config.yaml
n_head: 13
n_kv_head: 13
norm: "rmsnorm"
tie_embeddings: false
parallel_block: false
weight_decay: 0.72
decay_shape: "linear"
Each number is 128 + 24 x the weight over its row's rms, rounded and kept within 0 to 255. Layers, rows and columns count from 0. The size above them is the row's rms in percent of the matrix's.

# layer 4 MLP gate, 2240x832, rms 0.0233, rows 2001-2005, columns 208-311
size [101  92 101  94  97]
[[ 88 100 123 108 123 109 113 124 156 152 104 170 142 118 141 122 130 170 141 125  90 130 137 128 129  73 118 130 144 113 121 127 151 134 147 125 159 141 140 159  84  95 141 113 124 114  62 166 116  78 152 143 114 156  71 108  85 161 135 146  94 123 156 101 143 164 143 134 143 134 114  89 125 106 167 117 124 125 118  74  93 143 114 112 139 180 145 144  86 128 102 118 133 122 126 134 157 116 150 172 103 128 119 125]
 [112 108 164  92 149 146 137 122 196 139 159 143 101 135  88 155  92 116 116  93 119 138  81 149 142 148 118  60 152 158 147 119  85 108 129 115 112 150 138 148 143 130 160 119  88 146 107 130 120 161 136 130 144 156 186 115 118 163 106 153 109 116 151  82  88 123 158 160 123 194 129 146 119 114 157 154  99 109 155 134 151 134 104 151 132 143 116 153 113 137 117 160 140 113 137 127  93 140 119 111 107 145 112 129]
 [147 119 142 124 128 127 114 131 149 127 185 107 133 156 126 139  91  83 143  98 132  88 146 123 134 139 152 136 110  95 127 165 115 149 156 140  94 126 156 192 100 143 152 103 123 108  92 114  98 134 138 194 122  95 147 114 115 124 130 188 130 143 136 136  98 155 199 155 138  91 116 128 118 139 104 141 138 129 138 130 116 163 137 123 138 127 127 114 173 154  89  79 106 145 131 154 136 108 142 124 134 129 117 123]
 [ 95 148 107 138  91 129 136 148 156 136 142 125  99 142 134  85 165 162 125 145 129 135  91 137 137 104 130 116 135 114 127  97 157 114 133 152 171  78 128 134 115 159 123 119 119 124 132 170 117  97 129 143 143 170 123  88 139 113 118  79 105 134 130 179 120 159 136 128 135 156 180 140 133 159 150 130 123 106 106 123 153 121 108 175 155 153 127 124 163 131 130 120 111  80 120 139  96 111 155  87  97 115 142 128]
 [148 142 103 146 116 134 100 128 118 152 133 127 163 140 154 129 133 127 131 113 125 101 130 142 134  67 111 148 106 129 115  83 172 140 142 112 128 145 184 141 129 168  88 136 133 110 123 123 137 157 146 155 157 113 120 150 111 144 133 107 123 120 190 133 162 140 167 160 129  98 116 132 187 150  97 127 130 147 172 123 132 138 167 109 134 132  91 127 158 146 165 135 140 126 166 153 133  86 123 104 134 113 137 122]]
# layer 4 MLP up, 2240x832, rms 0.0223, rows 2001-2004, columns 208-311
size [101  95 100  97]
[[146 102 150 103 124 130 154 161 120 138 145 152  95 134 130 158  78 127 140 111 130 140  93 112 139 129 159 149 140 114 149 136 167 103 127 107  87 128 124 146 148 100 140 116 115 110 152 152 126 103 175 125 105  93 129 124 142 136 155 129 150 141 145  97 154 116 116 184 148 172  98  98 115 174  79 162 112 109 137 120 117 109 121 166 138 110 156 136  91 108 133 116 153 173  97 121 127 136  93 106  75 118 113 127]
 [108 129 122 147 137 207 138 121 137  87 128 136  88 138 146 127 126 107 150  94 130  87 146 140 175 162 130  99 129  98 125 137  81 149  98 100 143 138 134 128 128  95 143 160 137  97 100 168 141 102 137 144 152 125 115 155 184  75 130  72 141 141 117 147 134 136 131 109 105 139 171 148 103 188  98  99 147 159 127 169 120  85 162 149 128 133  87 183 146 148  72 134 157 171  95 148  92 148 141 108 101 120 143 119]
 [127 148 157 112 127 106 150 151 140 130  86 108 192 129 158 126 112  76 154 152 114 123 117  71 121  79 126 164 158 127 100 102 155 120 167 142 121 109 105 106 106 124 149 154 118 100  99 151 156  97 136  97 151 145 133 159 127 127 132 119  73  76 152 140 133 153 138 146 121 153 120 170 124 105 122 151 117 142 127 144 114 121 121 116 161 131 107 124 124 136 130 139 125 138 137 149 126  95 156 110 158 142 137 157]
 [151  86 129 151 183 151 158 124 171 147 147 123 121 166 146 118 149 115 157  88 110 130 144 117 125  99 175 172 150 141 103 135 104 152 123 128  90 134 120 179 124 132 153 122  93 108 139 119 126 102 142 164 126 135  96 117 116 102 172 149 125 157 163 113 127 164 123 127 133 147 105 123 112 120 129 123  73 156 139 124 116 122 111 127 138 153 112 154 117 161 115 111 141 147 129 134 116 128 138 115 131 144 131 103]]
# layer 4 MLP down (transposed), 2240x832, rms 0.0216, rows 2001-2004, columns 208-311
size [ 99  99 101  97]
[[112  88 131 160 135 118 151 167 183 119 112 139 106 125 113  74 131 124 130 120 110 149 121  77  94 128 138 138 109 132 122 132 138 132 122 167 122  84 143 125 138 144 118 131 139 130 152 123 127 134 105 141 135 139 103 133 166 113 134 180 129 133 109  65 102 174 158 134 103 188 140 153  81 159 147  94 113 161 111 107 114 166 127 158 136  87 171 170 107 139 150 117  88  85 106 139 122 114 102  71 140 121 130 105]
 [114 136 138 103 106 103 136 113 137 125 166 164 103 142 118 101 113 104 138 127 110 143  83 127 164 173 159 138 154  88 169  87 110 116 159 119 136 140 138 137 112  93 181 125 163 151 158 147 147 117 147 129 166 145 115  84 171 146 116 163 149 136 138 116 106 122 139 134 122 145 144 155 127 141 164 125 121 136 137 113 135  86 144 142 128 132 137 137  66 139 114 147 134 124 165 127 113 135 164 134 104 132 107 147]
 [153  70 118 115  82 114 121 142 115 107 111 123  98 143 115 148 142 129 113  88 131 149 125 100 104 152 139 121 142 142 155 105  96 158 116 115 129 120 118 138 139 122 121 130 128 127 156 171 179  98 136 144 107 121 112 103 112 126 128 100 147 161 118 141  91 114 147 102  92 155 114 159 151 130 128 105 124 135 122 148 103 130 133 151 125 159 127 108 117 148 120 143 142 106 117 118 134  74 149 124 123 127 151 158]
 [157  94 121 131 147 103 153 134 162 150 127 170 103 121 150  96 100 120 146 112 138 123 125 119  87 130 142 142 125 139 102  83 144 128 133 109 126 135 111 139 136 129 112 124 122 107 135 119 127 125 122 159 155 137 122 104 159  85 144 124 161 118 136 114 120 103 129 174 120 132 100 139 110 111 149  96  87 137 124 140  97 120 114 159 134 111 116 117 129 168 127 116 148  89 139 155  85 126 127 167  52 116 148 124]]